{
  "beta2": 0.98,
  "decay_fraction": 1.0,
  "max_steps": 2307
}
Each number is 200 + 30 x the weight over its row's rms, rounded and kept within 0 to 999. Layers, rows and columns count from 0. The size before them is the row's rms in percent of the matrix's.

# layer 2 attention key, 96x96, rms 0.135, rows 14-30, columns 0-95
042,201,191,202,209,218,195,147,180,142,177,179,193,184,247,200,168,142,208,181,192,210,137,214,258,198,241,194,209,246,214,228,237,185,225,219,253,170,182,222,189,148,208,233,219,237,176,219,205,169,151,205,193,200,165,191,223,235,205,195,194,176,136,176,181,221,180,150,215,234,245,204,170,231,166,246,215,181,267,197,179,221,149,200,213,173,275,201,203,221,193,230,187,213,203,157,241
045,218,180,221,198,244,241,208,144,184,190,199,200,189,237,229,205,123,182,235,202,196,138,200,250,165,221,243,188,260,247,191,248,198,213,228,208,155,147,266,221,192,204,203,173,158,199,225,227,203,133,197,225,237,183,182,223,204,200,198,184,167,200,154,145,232,207,188,169,211,211,152,191,186,170,222,212,164,216,166,168,175,200,182,209,168,227,220,164,254,159,208,166,187,185,207,179
037,204,234,160,216,219,152,187,195,161,206,164,220,203,177,208,196,203,195,227,213,218,164,192,221,172,216,155,217,187,221,180,201,230,183,158,239,191,236,158,204,190,197,156,212,212,145,221,191,185,152,205,206,162,219,212,196,215,221,191,156,122,215,202,142,152,173,193,195,193,195,221,164,166,115,204,121,184,263,220,175,230,166,194,153,189,223,227,147,195,206,203,207,206,251,146,195
055,198,234,234,246,242,207,221,199,182,190,199,220,249,205,215,219,194,228,220,246,247,195,231,234,211,275,219,217,225,227,243,263,221,202,207,236,193,229,216,212,185,259,221,216,244,226,240,209,203,177,241,246,209,196,210,230,233,257,202,189,175,196,191,170,247,195,208,228,220,246,251,191,218,170,230,201,205,261,194,171,264,212,201,224,200,264,202,190,216,164,245,221,243,230,177,209
045,160,224,209,214,188,195,179,213,201,194,194,218,287,172,145,174,210,221,223,174,214,176,183,221,214,200,188,261,206,204,222,188,158,225,227,164,222,239,227,202,149,157,202,233,266,214,145,165,133,251,196,233,191,178,211,215,230,184,249,187,230,185,205,167,221,143,217,236,196,247,253,219,217,200,175,136,180,180,198,169,215,271,211,212,186,218,199,185,207,205,196,202,236,215,205,230
040,185,194,213,166,187,232,197,164,225,178,156,186,181,240,210,182,169,196,178,195,208,144,177,257,150,186,201,169,211,209,166,217,185,187,213,188,161,139,171,217,186,175,124,189,160,174,180,161,185,187,198,179,201,189,179,157,242,202,183,177,197,187,126,146,175,186,223,182,194,164,137,207,174,158,198,155,185,139,208,124,149,178,200,203,208,186,170,176,218,177,169,185,210,159,201,172
035,197,231,178,222,176,201,205,197,171,229,204,256,226,220,199,154,212,223,191,246,240,186,220,220,224,260,153,178,214,159,236,202,212,168,200,186,206,239,206,179,185,271,198,254,284,174,254,243,153,203,165,220,178,205,210,193,252,210,193,170,197,179,196,211,244,218,205,212,162,224,239,182,209,203,266,203,238,216,208,221,264,244,240,168,193,219,204,201,210,204,222,245,232,206,192,242
041,224,193,233,190,254,247,206,214,181,232,186,235,227,208,206,213,198,170,209,202,229,157,216,200,194,208,175,202,180,230,230,251,216,184,242,242,188,147,239,209,173,226,160,180,176,229,185,205,192,174,191,261,187,183,155,202,258,203,188,211,166,222,224,118,204,210,187,217,222,218,251,191,235,251,211,176,185,249,225,170,269,226,224,224,163,208,225,165,250,173,249,210,232,201,162,244
035,150,167,163,168,187,133,155,233,202,210,142,207,218,200,196,187,143,199,182,206,195,219,236,158,189,206,190,216,204,188,225,255,206,178,198,200,124,203,177,230,155,223,209,236,239,140,208,191,160,154,195,226,194,156,230,207,153,209,199,185,167,136,213,199,178,165,163,240,198,216,234,188,226,158,158,197,203,210,200,198,202,138,160,160,200,187,199,165,149,167,197,160,195,185,194,221
043,158,207,156,212,194,197,175,141,141,167,196,207,226,194,182,182,190,222,189,189,173,150,184,249,233,238,196,217,217,226,195,211,189,249,194,187,153,196,252,190,188,231,187,179,170,191,174,137,139,121,182,254,227,172,169,181,208,215,202,168,141,185,144,172,194,159,195,199,215,231,194,182,202,218,211,184,170,263,194,188,172,232,213,226,172,232,164,168,225,185,189,193,231,190,143,207
029,171,193,180,219,209,183,171,247,245,193,243,189,202,250,190,204,219,226,212,189,171,215,202,200,279,186,247,164,186,152,177,170,251,172,198,210,172,205,229,105,254,199,225,175,241,180,182,178,201,211,190,115,193,169,246,190,214,214,180,204,187,209,200,224,202,182,176,212,142,207,224,216,164,214,220,239,198,216,223,169,219,231,216,236,253,232,219,244,191,241,189,234,190,156,194,190
033,218,201,207,251,159,174,238,221,198,238,169,235,214,171,187,200,235,229,202,218,190,236,248,222,237,211,230,229,150,168,266,170,199,189,191,249,200,248,155,209,237,233,228,202,205,246,239,220,176,226,234,249,156,258,254,226,191,225,233,173,200,225,241,210,253,186,236,241,183,150,242,249,224,197,159,205,202,194,160,213,229,184,180,217,179,208,206,222,174,217,202,195,223,206,172,225
038,223,157,225,227,210,225,239,167,227,202,226,244,232,262,223,216,187,199,213,169,220,240,192,212,211,181,220,183,226,202,190,234,240,172,224,232,194,170,237,239,251,217,195,214,152,195,199,210,203,177,183,253,250,180,227,188,220,174,236,250,249,215,208,227,269,240,223,203,193,184,191,225,160,231,220,272,177,201,191,183,167,253,267,192,196,166,237,188,268,214,207,191,208,202,229,175
035,172,200,203,252,219,223,201,231,196,216,212,201,177,201,188,242,231,228,233,178,198,167,178,255,197,225,214,215,198,246,228,262,222,254,213,202,195,199,235,220,230,220,212,188,218,231,211,187,184,163,198,226,233,192,178,216,247,212,202,176,197,222,176,161,214,218,238,215,213,236,281,169,288,215,249,206,204,233,195,214,251,216,170,256,172,289,242,180,171,225,210,193,230,201,171,199
052,228,181,202,233,218,223,227,161,181,205,202,211,230,229,235,178,194,225,194,204,250,162,221,237,158,266,202,243,215,233,206,243,229,207,231,264,198,187,240,248,164,251,185,191,181,239,232,203,187,131,180,246,215,213,211,217,265,213,239,192,163,178,175,140,207,193,225,217,224,229,211,207,213,180,210,176,191,253,191,158,204,173,233,208,169,239,246,176,252,192,228,188,249,197,199,219
040,224,208,188,210,147,183,234,205,187,199,206,194,198,168,157,191,171,201,209,177,145,200,169,138,214,150,179,225,198,145,142,140,174,175,160,164,226,209,205,209,194,142,216,180,208,206,175,187,183,211,204,137,185,214,191,152,244,179,196,225,267,202,185,228,191,196,209,204,197,166,168,247,231,174,152,209,206,140,142,236,147,210,185,188,205,176,209,225,156,218,141,211,205,160,214,194
039,201,146,202,235,229,188,201,181,278,180,224,166,190,209,202,247,215,150,171,170,144,197,115,210,210,167,226,184,162,164,175,188,211,230,163,150,210,219,195,194,239,177,198,180,191,217,216,203,171,217,218,180,184,179,210,226,172,195,197,254,232,214,223,198,177,190,168,147,197,213,166,166,208,234,165,222,208,186,166,225,186,188,201,178,138,115,159,229,221,176,132,199,195,184,205,189
# layer 2 attention query, 96x96, rms 0.139, rows 15-31, columns 0-95
061,180,205,235,265,216,210,274,203,221,198,173,239,184,221,199,202,212,225,180,203,201,143,205,190,197,194,174,220,159,243,253,199,181,222,212,230,218,161,183,230,203,241,246,199,218,262,174,204,244,213,168,174,241,215,175,252,174,195,187,233,232,226,189,217,218,272,192,249,243,189,210,253,226,201,190,219,192,161,148,227,153,177,247,164,194,226,226,222,210,251,193,226,224,182,229,220
043,222,236,208,176,196,218,188,199,229,180,254,178,178,218,209,216,259,217,210,226,266,210,194,210,233,238,243,214,274,234,186,273,239,195,245,176,209,197,195,201,238,189,232,227,177,204,238,171,203,225,278,221,192,206,245,225,191,224,159,220,208,205,229,162,195,202,184,177,218,251,181,223,167,237,184,217,207,235,254,256,204,271,193,196,177,174,186,197,198,167,204,194,181,229,229,242
040,212,201,193,226,214,215,245,199,187,177,184,184,155,238,144,170,213,192,176,184,244,112,122,229,197,195,151,206,203,214,217,217,146,205,214,166,203,177,204,171,200,197,166,209,173,222,141,122,237,167,225,203,168,125,198,165,239,209,180,193,176,204,171,199,201,223,206,180,202,170,150,187,161,199,200,174,150,218,212,202,165,249,218,235,187,208,178,204,241,167,193,227,203,157,185,199
049,196,244,217,237,217,200,192,159,181,221,208,216,266,202,158,223,242,239,227,198,233,158,237,229,232,240,230,226,167,200,229,273,172,228,225,219,209,158,230,225,212,252,160,209,190,267,195,212,173,200,201,233,183,208,208,222,250,218,214,204,152,189,213,238,233,175,237,220,197,247,198,208,250,189,217,236,166,195,166,204,196,264,219,230,188,233,207,182,183,197,220,210,249,212,155,147
058,177,185,181,218,160,170,192,210,178,179,168,203,198,172,171,180,144,210,149,207,139,194,177,178,192,132,140,213,145,177,230,184,159,171,189,210,181,200,160,167,152,217,197,195,222,189,182,200,188,161,148,164,181,188,187,153,175,184,174,187,177,183,147,170,211,180,181,212,212,141,197,201,226,212,179,147,178,160,149,221,149,157,180,169,188,206,204,196,122,191,170,204,191,150,187,180
050,225,183,220,134,210,274,162,186,146,235,183,208,187,180,216,240,211,182,194,248,204,206,163,174,212,215,198,213,262,205,184,235,225,140,229,191,186,210,202,199,209,213,153,177,204,168,260,162,223,174,225,228,205,209,243,201,224,190,197,193,165,220,172,208,205,185,188,148,223,216,246,207,205,206,229,147,218,265,214,166,242,253,183,175,185,188,225,190,180,174,233,212,156,251,200,268
065,201,199,250,247,234,235,250,210,237,178,186,223,221,232,242,224,203,252,235,207,223,151,217,191,238,207,207,227,159,229,237,244,232,273,196,232,241,209,241,234,215,202,225,212,200,220,215,242,226,183,236,206,270,229,202,211,239,214,213,244,240,205,187,214,222,228,236,247,249,171,167,231,234,239,184,217,187,197,184,204,179,197,250,207,178,219,260,208,251,216,199,219,222,189,216,220
052,172,225,184,187,223,241,101,173,191,175,209,149,176,166,207,207,243,186,257,180,210,182,186,223,219,254,220,197,212,173,142,192,226,201,225,176,157,180,225,183,205,181,168,168,171,167,181,181,163,180,200,217,189,151,231,203,187,186,228,182,169,193,216,188,196,187,250,178,174,251,233,134,215,208,218,173,212,228,260,175,276,216,182,227,182,183,177,192,215,174,235,176,214,220,149,221
046,198,195,251,232,250,247,250,171,215,212,190,212,197,234,206,199,199,236,178,177,211,157,177,220,211,234,195,150,217,239,209,187,193,221,216,190,164,156,208,230,195,253,207,163,178,222,161,237,229,199,147,175,255,220,149,236,185,156,188,206,192,217,207,204,256,230,204,244,215,222,158,214,211,204,216,254,164,161,112,207,184,186,164,209,172,226,197,188,213,184,225,242,255,162,196,170
040,235,169,193,189,197,273,197,213,218,195,217,207,201,165,230,191,216,199,182,185,185,133,143,227,191,255,169,217,222,219,232,250,187,161,230,197,148,159,247,227,175,202,173,177,224,137,189,211,146,160,221,249,226,160,161,161,186,187,174,179,171,214,183,161,194,171,236,145,211,242,207,232,188,193,212,139,195,193,188,201,245,188,158,205,167,207,216,203,224,177,194,161,207,225,157,180
061,225,212,222,197,221,211,180,234,205,210,204,209,230,231,207,212,235,221,227,226,259,248,240,223,241,220,254,219,256,188,212,241,231,206,206,198,197,233,273,207,212,237,204,203,216,207,226,220,196,202,230,248,185,182,234,221,214,227,230,196,194,211,242,208,243,193,245,225,196,243,249,184,171,232,245,227,217,275,249,183,255,248,222,262,239,206,196,206,214,197,254,204,206,221,207,250
037,202,185,203,235,169,167,216,202,227,187,227,200,129,221,176,195,169,204,163,199,180,199,219,192,201,171,188,162,184,149,224,185,179,198,253,263,185,159,194,189,195,221,241,207,256,198,212,272,254,154,166,223,218,174,221,256,250,205,173,210,193,227,199,207,240,246,197,212,197,156,198,216,190,207,165,223,208,175,138,222,137,189,215,195,221,196,260,248,173,234,213,190,198,143,232,209
046,169,189,217,242,187,248,230,218,245,186,207,201,207,211,200,249,242,233,223,145,243,141,178,203,215,223,233,159,194,221,193,242,248,228,190,195,227,160,277,262,181,186,190,195,170,188,210,245,150,190,204,228,242,168,157,197,209,209,172,215,185,173,183,215,215,237,239,182,187,211,184,240,195,242,194,266,160,149,188,204,225,188,240,160,179,191,207,210,205,182,177,209,231,199,167,146
043,161,213,179,160,163,167,256,209,200,144,163,229,231,217,189,200,182,245,177,180,197,145,179,212,190,149,177,174,176,256,243,195,195,188,229,207,249,185,229,192,183,239,206,196,220,233,171,222,179,187,155,210,247,168,177,243,185,210,173,202,186,186,177,180,219,243,194,211,210,138,187,203,208,222,174,174,146,199,123,209,170,176,208,176,186,218,199,207,202,198,240,197,254,119,186,150
049,184,238,217,184,205,200,192,210,180,235,206,233,248,190,215,220,215,205,236,224,233,231,229,212,201,243,196,194,183,166,245,203,203,232,218,198,272,254,179,186,198,194,204,267,255,225,220,175,179,285,217,209,175,227,215,216,180,252,231,212,202,197,231,247,172,138,245,224,191,247,233,202,217,189,234,200,216,232,226,206,293,195,223,228,237,220,202,202,216,211,208,234,200,255,191,223
048,215,203,206,227,239,167,228,242,242,210,236,219,209,232,249,211,162,223,192,209,165,216,230,235,203,188,242,205,184,196,213,207,198,226,187,241,203,161,181,226,260,185,229,200,222,225,206,247,266,226,242,142,198,204,153,166,157,208,243,213,218,237,229,207,215,221,187,190,227,202,185,240,242,237,205,231,220,145,234,241,165,202,222,234,231,247,240,230,249,264,182,216,229,206,213,169
046,232,201,233,190,221,215,186,175,225,190,246,216,232,198,166,239,205,196,230,244,222,201,227,231,216,186,226,222,244,268,189,238,220,178,203,240,201,154,228,190,206,238,153,197,225,202,166,223,227,210,206,235,195,205,252,172,228,184,242,171,218,196,226,168,224,193,247,198,226,253,236,193,217,233,265,208,184,192,252,175,257,225,214,224,201,240,201,189,283,152,247,217,254,193,216,202